Weights of a small transformer language model.
Size: 15 layers, 2 heads of 64, vocabulary 8192.
Architecture: LayerNorm before each block, learned positions, tied embeddings.
Training: a variant of Muon for these matrices, 305M tokens.
Each number is 128 + 24 x the weight over its row's rms, rounded and kept within 0 to 255. Layers, rows and columns count from 0. The size above them is the row's rms in percent of the matrix's.

# layer 6 MLP down (transposed), 640x160, rms 0.153, rows 140-182, columns 80-159
size [ 94  91 118 126 109  88  88 114 104  87 106  94  72 111  98 120  90 129 116  97 100  58 120  86  97 113 100  84  86  94  97 102  90  99 101 104  95 105  55  90 100  93  89]
[[121  88 128 136 111 149 117 144 137 120 109 127 137 126 129 112 170 171  97 110 141 151 134 100 146 116 155 104 126 148 154 156 120 151 125 136  58  79 127 136 102 153 109 156  86 148 125 156  97 142 108  83 153  99 111 137 133 141 112 119  64 149 151 112 171 151 112 119 137  94  69 111 149 152 124 138 121 114 122 137]
 [ 95 109 121 134 175 105 118 157  88 110 165 115 134 132 104 105 123 119 115 134  92 110 146 149 150 126 117  98 139 143 106 123 157 111 179 101 155 167 171 131 134 116 113 125 127 170 118 156 143  83 115 141 163 105 129 146 143 144 104 135 136 100 129 123  95 107 142 127 119 140 145 155 144 115 164 125 143 104 199 128]
 [140  78 159 138 134 134 127  66 130 141 125 127 103 134 156 138 121 123 147 123 135 104 132 139 150 141 136 122 121 114 122  86 158  95 107 130 192 141 105 173 175 137 118 139 121  98 131 104  97  99 163 130 143 118 124 112 130 120 107 177 136 160 145 124 111 145 126 141 137 162  97 125 141 114 153 119 160 129 157  88]
 [152 115 109 112 187 123 118 149  63 145 106 165  85 115 127 116 115 105 117 118 114 124 113 160 120 139 138  70 122  88 111 117 112 135 140 104 127 150 100 124 149 123 137 138 156 139 116 104 121 119 115 106 122 159 132 150 116 135 141 118 133 100 138 120 102 168  85 125 122 155 172 171 161 108 120 136 136 163 152 165]
 [117 131 119 132 140 116 130 139 145 134 107 129  82  82 138 117 164  93 148 153 130 116 150 101 133 130 126 117 104 117 114 105 118 117 123  98 150 135 129 142 130 136 129 118 175 175 145 138 138  85 115 148  84  82 140 125 124 128 131 125 104 144 135 132 107 133 169 112 127 171 135 131 157 126 137 116 148 151 121 105]
 [157 107 150  99 119 115  75 108 143 161  65 193  93 119 167 153 141 132 139 117 141 123 142 118 113 121 162  97 104 135 165 144 121 115 124 132 142 123 145 107 133 108 137 126 109 131 164 146 118 166 142  70 131 120  96 126 155 140 107 123 151 147 116  98 145 152 117 140 115 124 110 124 104 129 103 110 128 137 148 191]
 [153 113 111 109 129 148 133 123 108 160 110 132 107 146 108 150 167 156 122 126 112 153  69 110 143 122  88  99 131 122 102 108 131 188 111 163 114 100 168 102  73  89 110  95 135 129 141 142 126 117 130 155 135 116 111 148 148 140 151 121 136 153 157 175 147 120 159 146 143 120  93 115 110 135 142 141 142 120 137  86]
 [102 119 142  91 114 164 151 128 148 181 101 187 134 112 114 153 134 151 145 155 131 145 134 150 146 149 127 137 173  94 111  94 155  79 146 103 119 171 108 153 154  88 143  92 109 147 156 101 144 135 144 159 143  70 147 120 123  97 134 100 131 146 135 183 146 116 113  99 136  95 112  79 126  98 146 126 110 153 141 134]
 [116 111 127 162 111 144 141 116 133 149  85 169 147  69 144 151 113 149 132 122 107 144 138 130 111 138 191 110 133 157  91  95 146 135 109 134 144 117  93  93 109 128 105 143 111 142 115 181 168 162 133 114 163  81  89 149 133 111 146 103 126 142 122 127 124  97 100 159 104 157 119 140 161 144 114 105  86 123 172 180]
 [140 176 105  94  96 106 164 145 115 114 136 109 141  78 125 154 137 134 121  62 118 121 101 154 147  95 174  98 110 125 110 122  99 177 127 112 157 110 140 119 114 103 177 115 122 146 142 130 146  99  97 143 161 148 110 145 142 118 146 127 138  96  95 104 136 124 123 151  86 147 149 121  97 132 136 128 167 115 120 112]
 [129 151 155 140 100 117 127 100 154 123 105  99 120 123 172 124  94 140 116 122 152 110 145 177 117 125 126 127 130 178 124 119 128 138 109 160 167 177 147 138 147 114 133  98 128 133 142  98 127 113 150  97 128 140 135 116 121 132  94 138  75 139 106 104 143 167 171 143 165 117 131 134 180 114 119 145 125 130 151  88]
 [ 92 161 149 133 157 147 135 101 124 108 133 125  84 107 161 125 129 138 152 107 146 118  93 132 154  92 183 130 119 129 136 104 104 168 141 133 129 137 137  79 144 155 138 111  82 102 149 156 143 144 132 113 156 130 122 123 175 143 139  87 101 135 117 115 113 113 165  99 113 139 155  96 147 147 156 118 144 131 122 123]
 [150 112  97 125 156 148  88 146 142 116 145 138 172 116 129  78 140 154 147 137 105 123 140 131 125 123 139  98 148 134 101  95 133 119 103 128  93 138 139 114 127 168 120 114 116 100 118 104 131 161 117 135  95 120 156 142 127 144 126  92 159 137 101 147 100  89  91  76 148 156 145 112 137 110 129 135 149 136 134 106]
 [118 137 131  85 145 102 107 118 105 122 171 119 146 175 166 127 129 117 130 126 124 102 129 129 108 122 141 122 136 130 148 148 150 143 147  92 128 138  92 105  96 108 139 111 147 136 111 131 113 133 168 137 202 130  98 123 125 141  89 110 112 116 147 139 160  78  77 145 133 107 118 136 170 159 129 116 130 150 117 154]
 [161 131 124 173 101  89 149  73 153 174 141 107 122 122 157 130  97 134 146 140 103 132 131 182  86 122 100 181 158 108  95 109 118 142 130 134 143  78 167  96 101  88 177 147 140 117 149 141 137 131 137 143 125 125 160 113 127 110 130 150 112 148 115 117 101 122 124 153 117 117 121 132 141 104 130 173 118 102  98 105]
 [145 125  98 100 127 149 141 132 149 123 100 144  78 161 151 126 174  88 162 157 108 131 137 113  88 125 138 110 145 102 114 119 120 116 140 114 122 143 141 135 126 147 128 100 100 139 123 117 126 103 142 122 145 125  97  79  71 158 144  81  85 137 147 137 109  95 133 114  89 132 143 123 140 141 150  92 123 149 160  95]
 [161 148 131  86 137  79 115 102  87 120 145 153 165 135 110 138 130 124 118 164 142 121 123 124 122 137  98 111 118 166 131 117  76 127 114 123 150 116  76 137 141  94 138 100  73 125 126 119 111 123 143 157 109  85 104 108 131 106 150 123 123 147 125 159  92 114 121 152 121 153 132 114 187 145 168 172 129 139 124 126]
 [115 148 141 123 151 125 187 121 131 127  87 125 113 118 137  92 113 171 118 134 153 117 134 120 147 120 160 119  92 152 156 102 158 133 133 105 147 128 110 167 113 106 144  85 128 106 120 104 134  98 173 114 139 172 125 112 143 110 180 141 125 163 146 187  95 120 121  98 118 105  86 122  87 108 115 166 129 141 106 119]
 [141 130 151  86 133 161 147 118 129  96 101 133 114 148 115 142 152 131 142 148 164 118  98 143  91 145 142 160 110  99 146 100  96 163 120 162 149 160 165 123 124 111  99 134 109 103 153 147 155 132 129 125 148 154 141 126  57  98 133 181 155 118  96 163 101 169 165 115 110 141  90 118 109 120 114  99 140 115 125 144]
 [131 134 127 127  93 130 121 132  99 117 129 126 159 135 147 113 125 142 136 176 121 148 118 111 127 123 157 139 142 168 125 109 147 132 109 153 130 128 109 118 114  97 140 123 149 118 150 182 128 128  90 141 130 147 160 135 159 141 147 127 145 110 113 103 126 138 113 122 156 106 170 110 137 119 168 113 138 138 139 107]
 [ 90 112 144 144 176 107 147 135 143 110 154 166 111 133 119 151 106 135  99 117 148 126 111 156 112 130 135 116 123 136 103 107 159 161 149 140 145 123 138 149 161 120 127 147 134  67 126 150 125  86  84 108 122  80 154 175 176 120 163 125 169 126 125  76 136 153 146 120 101 148 166 157 144 100 132 114  72 100 110 130]
 [168 129 137 125 127 125 105 131 127 109 117 141 136 135 154 143 144 154 124 122  97 104 148  98 133 140 189 116 109 148 122 133 110 107 151 124 104 151  95 144 194  80 122 135 130 106 150 116  84 162 142  44 143 101 132 106 142 122 148 116 167 130 148 139 121 150 111 126 134 125  95 134 129 129  96  96 112 136 125 150]
 [130 122  77  99 132 119 132 130 129  89 166 104 142 124 153 121 118 125 129 128 141 123 138 125  81 129  68 135 162 142 123 137 119 123 120 148 119 136 169 179 118 102 132 144 113 115 104 121 120 145 141 108 171 128 144 114 175 170 114 103 158 109 125  95 159  92 104 102 107 112 125 104 150 145 138 138 118 129 167  87]
 [108  97 145 130 147 132 113 123 131 131 130 168 110  77  92 143 152 159 121 135 104 129 125 128 102 128 183 114 101 145 125 157 129 155 114 113  83 114 174 140 108 119 131 125  74 114 123 109 108 108 148  82 112 109 133 143  98 104 149 142  94 137 101 170 113 156  97 107 193 128  90 151 117 120 123 179 140 149 141 132]
 [115 155 136  90 158 123  59  85 110 100 102  92 116 108 101 110 134 168 103 140 142  93 115 160 115 134 127 114 106 153 126 118 100 132 117 161 155  91 124  94 131 103 147 129 116 142 114  99 100 159 130 120 109 101 145 110 173 140 153 116 136 103 149 103 164  99 144 145 142 126  85 136 142 145 133 149 173 116 123 132]
 [147 135 119 137 142 130 136 160 121  53 120 129 148 121 153 134 126 110 149 134  90 113 133 136 150 159 109 142 151 141 142 127  82 140 124 151  77 137 148 146 155 112 138 107 134 120 125  83 103 138 141 135 145 144 130 132 123  97  86  98 152 106 132 114 157 141 116 113 206 128 132 124 176 105 131 139 120 112 110 155]
 [136 141 154  99 151 130 108 140 152 126 118 107 183 142 136 136  93 140 104 116 127 123 118 136 149 167 128 126 127  71 124 117 108 149 110 173 136  80 162 134 161  90 146  75 144 141 152 116 137 176 138 158 111 101 165 136 124 110 167 141 100 101  69  97 104  98 116 133  88 166 113 147  97 107 105 168 124 102 139 133]
 [151 146 120  91 104 131 145 129 127 109  99 159  83 132 150 110  85 122 122 136 104 153  94 126 107  84 143 135 139 165 159 125 106 166  82 135 122 111 148 125  90 110 171 145 128 164 104 118 133  80 149  66 185 181 146 158 143  99 133 119 121 124 153 141 150 164 107 152 147 116 115  77 102 117 129 143 133 167  94 130]
 [154 116 137 126 107  93 117 131 139 166 175 151 166 110 133 167 131 101 117 131 117  75 115 118 115 134 173 108 140 148 150 112 153  99  53  78  95 129  98 141 117 120 138 114 145 133 148 120 154 132 125  98 183 109  86 117  82 140 138 176 115 140 141 118 123 155 104 133 118 120 124  99 139 118  87  97 128 125 152 105]
 [125  95 149 124 116 157 146 126 142 110 170 124 160 144 127 129 134  93 126 143  79 140 157 137 105 126 152 122 140 130 160 178 111 133 137 146 132 171 133 150 164  93 151 105 122 100 120 136 125 117 143 124 165 102 100 108 102 153 146 129 116 122  74 135 101 135 116 131 104 163 104 112 154 168 199  83 128 114 127 119]
 [120 114 138 130 115 110 150 135 142  95 181 177 139 102 149 140 113 105  84 144 127 114 100 146  90 106 162 150 126 114 122 127  84  86 106 104 153 114 141 140 115 140 101 112 125 135 114 141 151 145 106 148 113 117 126 122  99 153 147 129 102 137 103 118 120 134  81 170 122 102 113  96 111 120  90 128 113 141 145 145]
 [138  94  84 120 141 160  91 132 127 108  94 137 125 137 176 174 119 108 125 110 128 106 187 118 124 154 120 153 112 163 114 110 140 109 159 178 146 128 103 121 138 138 156 132 115 133 111 132 127 145 120 127  95 180 103 132 153 140 113 123 133 139 158  95 152  85 171 149 123 149 139 129 100 135 175 112 141 139 165 132]
 [ 86 119 166  91  87 131 106 137 143 125 139 137 149 102 122 112 118 137  97 139 157 150 166 156 107  86 147 134 147 129 155 114 105 150  98 144 133 149 145 134 138 133 158 163 128 184 108 117 139 110 131  84 114 153 110  98 104 145 158 178 156 143 128 131 126 113 119 161 144  92 128 115 138 179 134 141  90  81 128  90]
 [106 120 125 109 127  83 163 121 125 140  91 149 124 161 146 154 139 146 143 148 151 132  67 158 137 163 158 147 104 137 146 121  93 104 114 149 138 138  68 122 141 100 134 120  99 155 139 108 154 179 157 113 118 119 145 110 157 111 114 139 162 106 104 105 123 102 144 110 171  66 121 160 124 121 127  94 150 109 138 114]
 [ 95 156 133 127 128 147 139  97 131 127 179 208 149 108 127 113 109 104 130 148 128  94 108 117 118 130 147 150 145 143 115 107  95 143 115  92 152 109 106 171 136 148  80 116 173 126 142 121 164 101 142 123 149 117 143 112 104 104 123 111 115 179 150 154 131 124 118 125 143 101  89 108 139 166 128 143 152 133 119 176]
 [111 113 144 149 115  91 127 128  85 103 150 143 115 102 141 122 127 103 111 143 170 127  92 100 170 162 165  65 126 130 134  91 121 165 153 153 131 139 146 140 138 139 118 166  87 149 146 110 129 157 105 104 158 126 128 152 132 124 192 148 138 133 136 135 101 113 134 125  87 159 103  98 135 113 160 125  94 154  93 117]
 [157  93 105  93 103 132 119 130  97 117 141 166 169 126 116 106 127 103 168 158 112 104 148 134 157 109 135 103 133 143 173 108  89 143  69 154 135 119 120 124 125 154 104 136 132 132 127 126 140 115 127 125 132 181 145 113 135 140 165 112 104  84 123 131 103  99 127 108 143  61 142 147 125 123 116 102  79 123 146 139]
 [155 125 144 115 186 114 147 156 141 131 141 122 127  71 177  93 144 144 144  94 141 104 124 113 128  87 144  91 123 123 149 157 144 146 128 111 128 157 121 131 105 163 143 176  90 136  94 145 104 161  77 136 142 109 157 150 173 144 117 140 159 149 123  84 147  75 103 108 136 143 114 111 137 141 104 144 135 113 102  98]
 [143 144 125 111 154  90 106 104 142 125 138  97 117 118 146 138 152 112 139 110 131 115 115 157 164 104 170 151 115 117 130 116 137 137 134 125  79 138 128 154 135 111 119 139 114 144 161 121 109 163 165  49 108  88 127 138 132 114 150 119 121 124 145 139 161  96 153 161  98 146 155 132 163 157 148 116 106 162 100  89]
 [115 126 126 125 124 184 130 121 134 130 144 126 121 115 103  97 181 123 142 117 145 131 137 116 149 103 165 143  89 112 117  75 154 163 152 149 153 127 107 142 134 113 146 165 120 126 122 136 168 120 150 124 157  83 147 132  97 175 119 130 123 126 109 127  54 120 152  80 150 179 123 117 126 118 127  87 158 144 140 142]
 [150 132 102 130 118 160 111  97 129 142 128 189 106 163 107 126 167 102 113 156 111  80  87 148 108 103 119 122 133 163  70 107 134 129  96 117 109 133 168 125  94 192 141 143 138 114 108  89 114 129 141 125  93 107 147 103 141 140 131 101 122 118 141 158 131 146  84 132 142 108 129 140 150  91 117 129 114 109 121 151]
 [139 116 128 140  92 133 128 170  94 197 126 155 126 144 124 133 146 132 147 139 132 135 152 116 100 123 154 118 161 139 146  96 143  83  94 131 105  64 112 193 134 107 145 110 166 115 135 158 169  98  98 191 142 117 139 140 118 137 125 140  98 145 153 112 138 122 133  86 120 109  94 131 100 159 137 135 128 193  94 126]
 [105  87 129 121 157 117 149 174 123 181  62 104 109 184 152 151 125 125 155 100 151 115 116 120 133 142 117  62 112  93 152 127 168 107 118 159 139 159 102 127 128 160 111 140  95 110 149 158 122 111 130  86 119 143  99 134 113 151 112 121 164 132 125 107 138 129 122 132 112 129 111 143 138 130 126  86 135 128 152 127]]
# layer 6 MLP up, 640x160, rms 0.214, rows 141-182, columns 80-159
size [ 90 119 106 108  87  83 105  98  76  99  93 101 111  81 109  88 126 109  95  89 116 109  95 101 108 105  81  93  86  95 101  94 108  95 108 103 107 101 105 110  97  90]
[[142 119  97 139 139 126 161 148 127 118  89 148 128 115 117 131 174 108 117 122 127 135 134 118 147 113 131 134 105 109 121 106 106 146  86 106 118 147 100 134 150 106 120 107 126 109 197 168 120 126 127 136 147 111 164 117 113 145  98 130 115 137 139 115 175 179 101 105  88 126 145 123 123 124 117 107 116 205  98 120]
 [125 107 182 100 161 182 160  86 160 122 127 132 134 127 113 153 111 131  90 147 150 158  86 119 116 151 119 115 165 113  93 112 151  93 122 132 123 144 136 139  91 128 136 134 118 100 185 144 131 128 119 111 134 122 123 136 137 150 151 107 136 150 165 127 101 152 129 121 189 117 144 128 124 126  78 144 150  82 131 106]
 [141 128 138 108 158 169  96 138 109 157 125 134 159 111 134 121 119 170 178 154  93 125 103 102 154  91 158 109 117 142 136 146 134  96 130 104 152 140 132 110 145 152 136 136 117 175 105 129 106 124 110 136  90 144 101 134 107  98 133 124 122 168 119 116  91 117 131 107 123 184 136 184 167 149 117  73 107 127 178  93]
 [133 112 169 152 149 169 103 129 128 144  95 126  94 131 129 121 126 127 111  94 148 119 137 164 146 141 116 115 152 146 110 162 136 149 145 105 160 109  75 153 128 128 111 125 128 106 132  86 139 128 160 105 161 126 122 141 147 106 177 115 120 124 162  91 146 192  76 154 189 112 137 132 140 127  95  93 120 137 135 123]
 [115 169 115  89 129 178 143 104 147 138 112 134 175 144 148 140 110 103 131 106  76 184 133 139 126 128 102 135 119 123  93 125  84 155 154  82 165 130 110 175 128 167 124 116 130 116 123 134 155 151 130 185 134 159 165  92 112 136 109 113 148 106 132 167 134 126 128  99 119 128 179 123 141 124 126 127 136 137 146  79]
 [152 149 171 134 109 152 110 113 101 159 145  87 113 138 134 121 115 135 132 152 138 114 130 109 135 124 145 135 119  88 122 128 129 138 177 131 123 151 141 149  94 140 109  87 115 110 120 148 101 102 112 150 132  94 115 117 138 181 174 145 102 126 117 106 196 148  90 152 128 149  96 141 168 116  91 135 124 144 142  94]
 [147  84 124 117 153  78  99  88 120  95 113 141  91 118 144  74 141  75 149  82 128 168 100 150 101 131 105 141  86 150 159 130 146 110 132 136 122 140 153 131 126 109  98 111  87 123 112 155 116 127 114 121 136 112  89 121  86 128  84 152 124 125 116 165 115 118 106  62 156 109 117  85  99  99 154 133 117 163 111 155]
 [119 160 151 116 120 142 164 163 163  86 145 107 114 156 138 142 143  85 102 132 151 135 148 120 137 119 137 148 116 137 139  98 125 158 175 150 139 142 137 125 107 148 122 124 107  92 153 138 128 146 103 135 166 175 152 117  89 128  92 155 136 130 150 104 105 117 124 124 179 156 122 147 111 162 108 100  57 143 129 130]
 [134 114 147 160 112 112 140 128 130 113 183 131 115 102 111 178 126 139 126 123 136 188 108 138 165 157 100 126 162 140  91 130 140 113 116 104 141 132 136 106 148 134 112  92 115 111 118 125 101 137 118 161 102  94 151 102 107 167 132 117  96 139 137 126 138 110 170 110 164 142 114 128 117 107 147 119 145 107  98 162]
 [132 144 180 128 130 120 119 122 118 150 159 161 113 105  95 122 174 108 179 130 104 135 143 101  93 112 133 137 128 115 137 140 123 105 130 131 101 108 117 143 144 125 109 107 125 155 132  72 122 124 156 183 151 115 149 133 129 138  99 174 139 122 130 179 188 122 104 145 108 138 124 101 146 140 130 130 144 158 167 131]
 [160 108 129 128 131 133 106  79 118 125 155 156 118 146 106 185 128 146 158 103 153 157  76 115 167 147  71 139 137 110 111 135 148 128 139 148 121 129 130 117 131 184 113 172 141 133 119  96 134 132  72 130 172 119 138 128 136 137 137 109 131 149 146 110 108 114 158 136 131 118 125 125 155 129 101 140 129 151 124 137]
 [148 132 147  88 146 161 141 133 134 118 126 113 152 135 103 155 132 113 107 121 151 147 120 123 172 127 152 146  91  74 127 118 109 111 142 108 106 145 132 130 157 137 155 108 143 141 129 117 133 121 119 109 125 116 159  96  97 147 115 146 139 124  98 159  95 151 123  94 131 156 107 127 126  89 144  66 117 165 131 154]
 [140 152 105 111 124 138 149 117 106 151 121 130 101 154 149 114 126 140 107  86 163 117 117 141 135 118  89 151 128 140 100 126 151 101 146 119 135 115 152 123 152 103 159  89 151 142  87 143 136 130  89 130 148 158 137 138 113 120 123 149 145 191 115  95 142 130 116 135 131 144 116 122 171 185 149  76 155 124 150  88]
 [ 69 164 164 137 132 171 148 149 106 140 198 139 170 104  97 131 116 119 137 172 161  76 149  98 137 155 105 147 120 119 143 142 102 143 159 124 134 127  93 115 141 110 131 144  95 144 126 127 134 138 121 111  96  84  75 137 155  99 141  73 118 144 113 135 170 104  92 114 121 113 111 115 159 128 118  89  84 141 148 139]
 [114  97  94 145  98 132 154 107 114  85 122 104 139 143 142  62 114 134 129  73 138 127 109  96 110 132 116 125 164 163 163  86 117 128 131 137 136 132 118 157 162 118 136 147 123 116 113 103  95 135 127 143 112 164 112 138  83 127 109 143 132 147 138 135  90 104 113  56 138 113 129 156 140 109 139  91 119 116 129  99]
 [ 99 126 110 152 117 155 170 165 136 113 103 125  82 131 124 136 116 129 166 122 140 148 188 158 119 132 132 160 162 126 139 136 117 126 144 129 120 167 109 120 144  87 137 119 154 128 116 116 132 114 106 103 143 118 127 138 161  93 104 114  99 141 158 129 154 142 111  93 178 132 168 181 123 102 112  99  91 134 143 148]
 [ 96 137 153 166 171  98 118 124 123 135  99 145 133 106 116 124 140 160 107 105 111 148 156 118 111 124 112 101 114 166 118 128 142 149 136 121  72 119 137 183 145 160 129 122 136 121 155 117 149 128 137 130 117 142 112 122 148 152 171 129 123 143 131 181 126 156  63 128 114 118 126 133  89  98  38 120 115 151 110 148]
 [121 131 144 106 135 122 130 142  97 140 112 130 122 108 136  89 174 110 122  59 128 142 142 142 135 115  92 109 149 128 140 134 162 182 140 138 148 110  99  80 156 101 102 123 144 121 108 160 148 112 110  88 131  98 149 121 107 127  95 136 110 134 118 127  73 148 162 156 134 107 176 118 107 135 144 105 131 114 147 144]
 [ 91 113 137 124 137 127 129 158 154 182 103 124 129 171 113 125 128 111  98 102 110  86 145 123 127 142  96 103 135 115 136 101 140 109 142 125 153 163 145 129 141 165 154  84 134 141 100  70 112 141 135 153 108 131 155 154  99  81  89 121  80 122 122 163 120 159 150 109 155 130 106 199 143 121  98 132 119 147 154 115]
 [124 156 132 130  94 130 141 127 113 124 121 100 142 113 119  92 150 121 156 113  99 105 144  98 146 113 125 141 176 118 102 110 125 118 142 119  96 126 109 139  98 132 127 106 130 129 121  99 155 154 108 106 158 196 106 123 114 121 141 103  90 128 111 128 141 102 102 100 100 114 154 121 139 147  80 143 178 166 134 122]
 [140 137 122  94 145 119 147 133 116 110 105 143 103 123 128 123 225 128 159 118  89 170 151 151  97 122 140 143 130 115 148 138 134 102 150 137  92 125 137 110 160  93 101 124 101 100 126 130 138 158 157 105 129 120 139 140 170 130 112  69 138 129  95 130 115 110 148 132 129 150 129 158 161 171 119 146 126 184 128 127]
 [134  90 138 156 148 126 110 174 134 140 133 115 145 163  73 116 129 144 125 163 162 148 135 106 123 120 139  94 143  98  99 188 127 144 136 161 140 144  97 160 127 122 131 169  92 117 102 120 157 123  82 121 134 125 165 109 155 153 108 134  89 131 120 108 127  97 105  95 122 123 122 163 164  86 135 119 125 136 167  97]
 [144 105  90 115 120 134 144 141 109 100 116 119 172 102 120 127 150 143 140 147 118 134 127 128 112 137 163 111 173 107 143 135 141 127 186 150 100 147 136 102 152 127 127 149 148 111  72 103 103 143 134 175 153 156 165 130 117 124 135 145 108  78 135 110 143 137 116  48 125 129 124 134  95  96 119  90  99 131 153  98]
 [134 114 118 132 117 119  81 124 134 103  96 112 124 162  91 124  87 101 142 151 166 143  95 117 134 144 118 129 177 106  98 136 133 140 107 169  72 150 141 150 128 142 118 142 160 110 131 120 137 140 114  88 166 150 168 100  83  97 145 100 148 169 124 134 136 131 179 124 119 150 149 109 124 132 121 153  96  95 166 123]
 [114 127 106 168 133 163 135 129  95 115 109 128 140 103 153 115 145 123 136 107 123 150 110 166 123 171 122 161 132 106 125 124 142 119 151 154 171 109 142 128 116 152  96 126 163 172  88 134 149 151 147 136  82 174 111 146 127 117 121 137 155 116 134 128 135 171 167  89 131  88 102 165 140 133 152 137 142 123  83 145]
 [115 112 152 133 113 169 102 116 137 117 126 110 115 131 129  95 148 188 144 119 135 130 123 173 124 112 132 161 159 114 160 144 113 150 143  86 110 157 148 129 103 120 111 116  94 131 120 125 130 164 121 140 169 170 124 145 123 122 131 117 146 159 150 152 176 111  94 139 112 126 108 115 149 104 166 109 134 117 142  97]
 [152 138 154 124  78 166 136 112 119 139 145 118 163 134  92 118 121 117 155 164 151 136 136 122 116 103 148 153 186 139 141 113 158 101 150 152 147 135 131 142 152 170 128 114 131 154 106 149 153 136 126 103  74 177  98 134 156 126 144 128 106 162 142 118 113 139 128 138 141 106 145 119 149 124 107 138 110 132 208  95]
 [138 125 151 107 153 112 121 115 124 152  80 138 140 109 104 106 167 138  99 116 174 102 138 171 148 127 106 164 129 120 137  95  81 150 137 103  53 122 175 114 151 144 145 117 138 171 136 121 156 147 176 162 132 139 138  98 116 154 155  91 131 162 146 129 120 116 117 144 115 151 132 114 140 118 166 157 133 157 135 115]
 [159 163 109 172  94 128 141 116 107 119 162 116 157 115 137 153 124 108 109 131 124 145 159 136 125 148 136 161 118 164 136 112 144 143 139 150 100 142 120  94 150 123 108 134 160 141 146 116 107 155 174 119 125 107 107  66 150  99 128 122 103 145 132 137 139 113 113 114 197 117 144 109 150 138  93 112 106 133 150 117]
 [157 139 132 123 120 151  95 101 150 133 118  94 111 168 156 127 131 138 128 138 109 125 180 150 152 139 152 129 138 111 129 159 164 145 139 137  74 112  96 112 130 112 122 142 139 112 117 144 142 105 142 117 141 139 115 137 168 110  95 132  25 118 130 126 105 141 133 117 144 124 115 193 126 122 131 121 154 109  91 131]
 [161 179 142 133 111 110 121 151 105 104 116 121 139 102 113 105 102  90 153 132 123 151 130 115 147 136 110 125 154 130 138 115 142 141 140 104  85 163 121 124 151 171 157 118 106 101 114 138 124 160  85 108 127 128 130 161 140 127 152 160 110 147 134 111 176 107 103  99 118 166 125 126 150 113 122 120 132 129 120 112]
 [152 129 137 123 145 126 112 136 143 175 117 154 154 131 122 142 133 137 167 114 116 116 136 131 169 123 150 119 159 110 112 175 175 159 140 129 130 118 131 126 123 126 104 116  78 110 107 104 101 146 193 149 127 155 108 157 139 104 136 103 117  93 134 101 148 103 103 107 113 108 113 164 143  87 115 160 163 103  91 139]
 [102 117 192 123 111  87 121  94 127 117 165 148 145 115 103 123  91 116 120 114  87 126 136 147 108 153 127 117 114 117 114 115 151 151 143 159 130 139 188 106 145 117 122  77 155 126 107 134 132 121 104 127 147 114 157  71 112 114 107 152  99 158 186  97 151 108 140 120  99 142 144 152 106 101 114  96 144 159 141 143]
 [178 109 132 100 140 159 116 107 115 172 151 161 174 104  76 113 100 152 129 148 117 114 134 124 145  88 166 132 124 123 110 121 101 158 188 147 112  94 143  83 155 102 101  84 142 137 147 149 127  98 129 119 130 155 167 109 162 112 108 116 139 142 110 100 121 139 146 109 106 136 141 108 134 130 162  78 123 132 132 124]
 [149 127 150 137 127 129 120 147 145 113 147 125 137 114 112 175 133 126 122 167 156 139 111 118 170 157 148 102 178 105 112 119 102 165 147  96 127  99 129  76 118 129 134 148 127 110  96 136 130 106 111 116 118 174 143 117 139 158 153 148 146 123 107 144 132 117 146 171 164 114 214 135 152 118 129 126 102 103 118 128]
 [110 151 131 154 118 127 149 129 128 114 127 129  84  76  58 156  88 154 141  97 135  82 125 137 144 121 142 177 126 101 147 159 124 130 136 121 147  91 155 140 103 108 137 108 130 151  77 161 131 115  89 105 131 144 133 149 121 121 176  85 128 213 171 159 156 141 127 118 149 142 158 151  65 165  84 132 144 147 123 113]
 [ 83 139 129 137 107  96 169 129 133 120 105 156 124 123 113 139 144 119 123 120 136 117 170 110 155 134 143 113  89 110 157 101  75 138 171 143 120 159 110 108 124 157  86 133 151 158 100 135 137 139 125 111 117 123 129 108 112 130 109 151 126 113 108 150 141 150 133 128 130 108 136 114 128 138 121 131  98 204 145 153]
 [105 120 134 129 141 130 177 129  94  92 130 119 116 120 118  94 132  93 117 150 132 132 165 113 129 160 170 124 128 157 110 134 138  34 138 117 121 140 126 129 163 104 119 144 169 123 123  99 150 164 120 137 137 123 141 101 189 156 165 129 161 139 129 158 134 154 112 129 124 151 121 170 137 145 116 133 141 132 169 144]
 [191 123 137  86 119  85 114 119 107 109 131  98 134 116 128 125 137 102 139  99  85 129 113 157 133 134 147 177 136 140 126 107 131 141  93 119 108 146 149 102 113 136 155 134 136 130 111  74 133 131  97 159 118 109 172 102 143 128 150  95 111 132 192 112 128 171 111  81 137 166 129 192 125 156  68 122 105 126 134 129]
 [176  78 102 122 130 161 113 119 132 119 118 130 127 161 135 111 139 114 156 127 153  78 114 106 112 141 129 122 131 136 131 103 107 139 106 158  75 151 128 122 148 116 114 135 125 146 123 122 179  65 116 149 113 146 139  86 128 128 137 129 119 153  99 122 121 115 119 169 102 121 161 139 147 133 174 122 190 132 160 152]
 [144 148 130 143 128 129 130 122  75 121 144 186 109 133 129 139 119 143 103 146 104 123 139 151  95 120 152 139 157 121 154 128 117 140 158 146 129 155  77 136 145 102 145 130  93 132 140 149 143 133  90 132 119 138 162 141 124 153  99 127 135 169 200  76 119 135 135 133 135 142 192 125 165 150 174 146 129 151 146 122]
 [142 139 152 129 133 111 116 123 132 103 112  88 119 107 130 147 109  77  95 127 127  80 163 104 149 100 112 116 142 149 115 149 123 124 175  94 114 125 128 162 105  99 144 148 107 114  95  85 145 135 165 171 164 127 145 139  95 150 141 101 156 109 150 132 198 148 114 145 111 146 126 130 113 118 145 170 101 137 141 139]]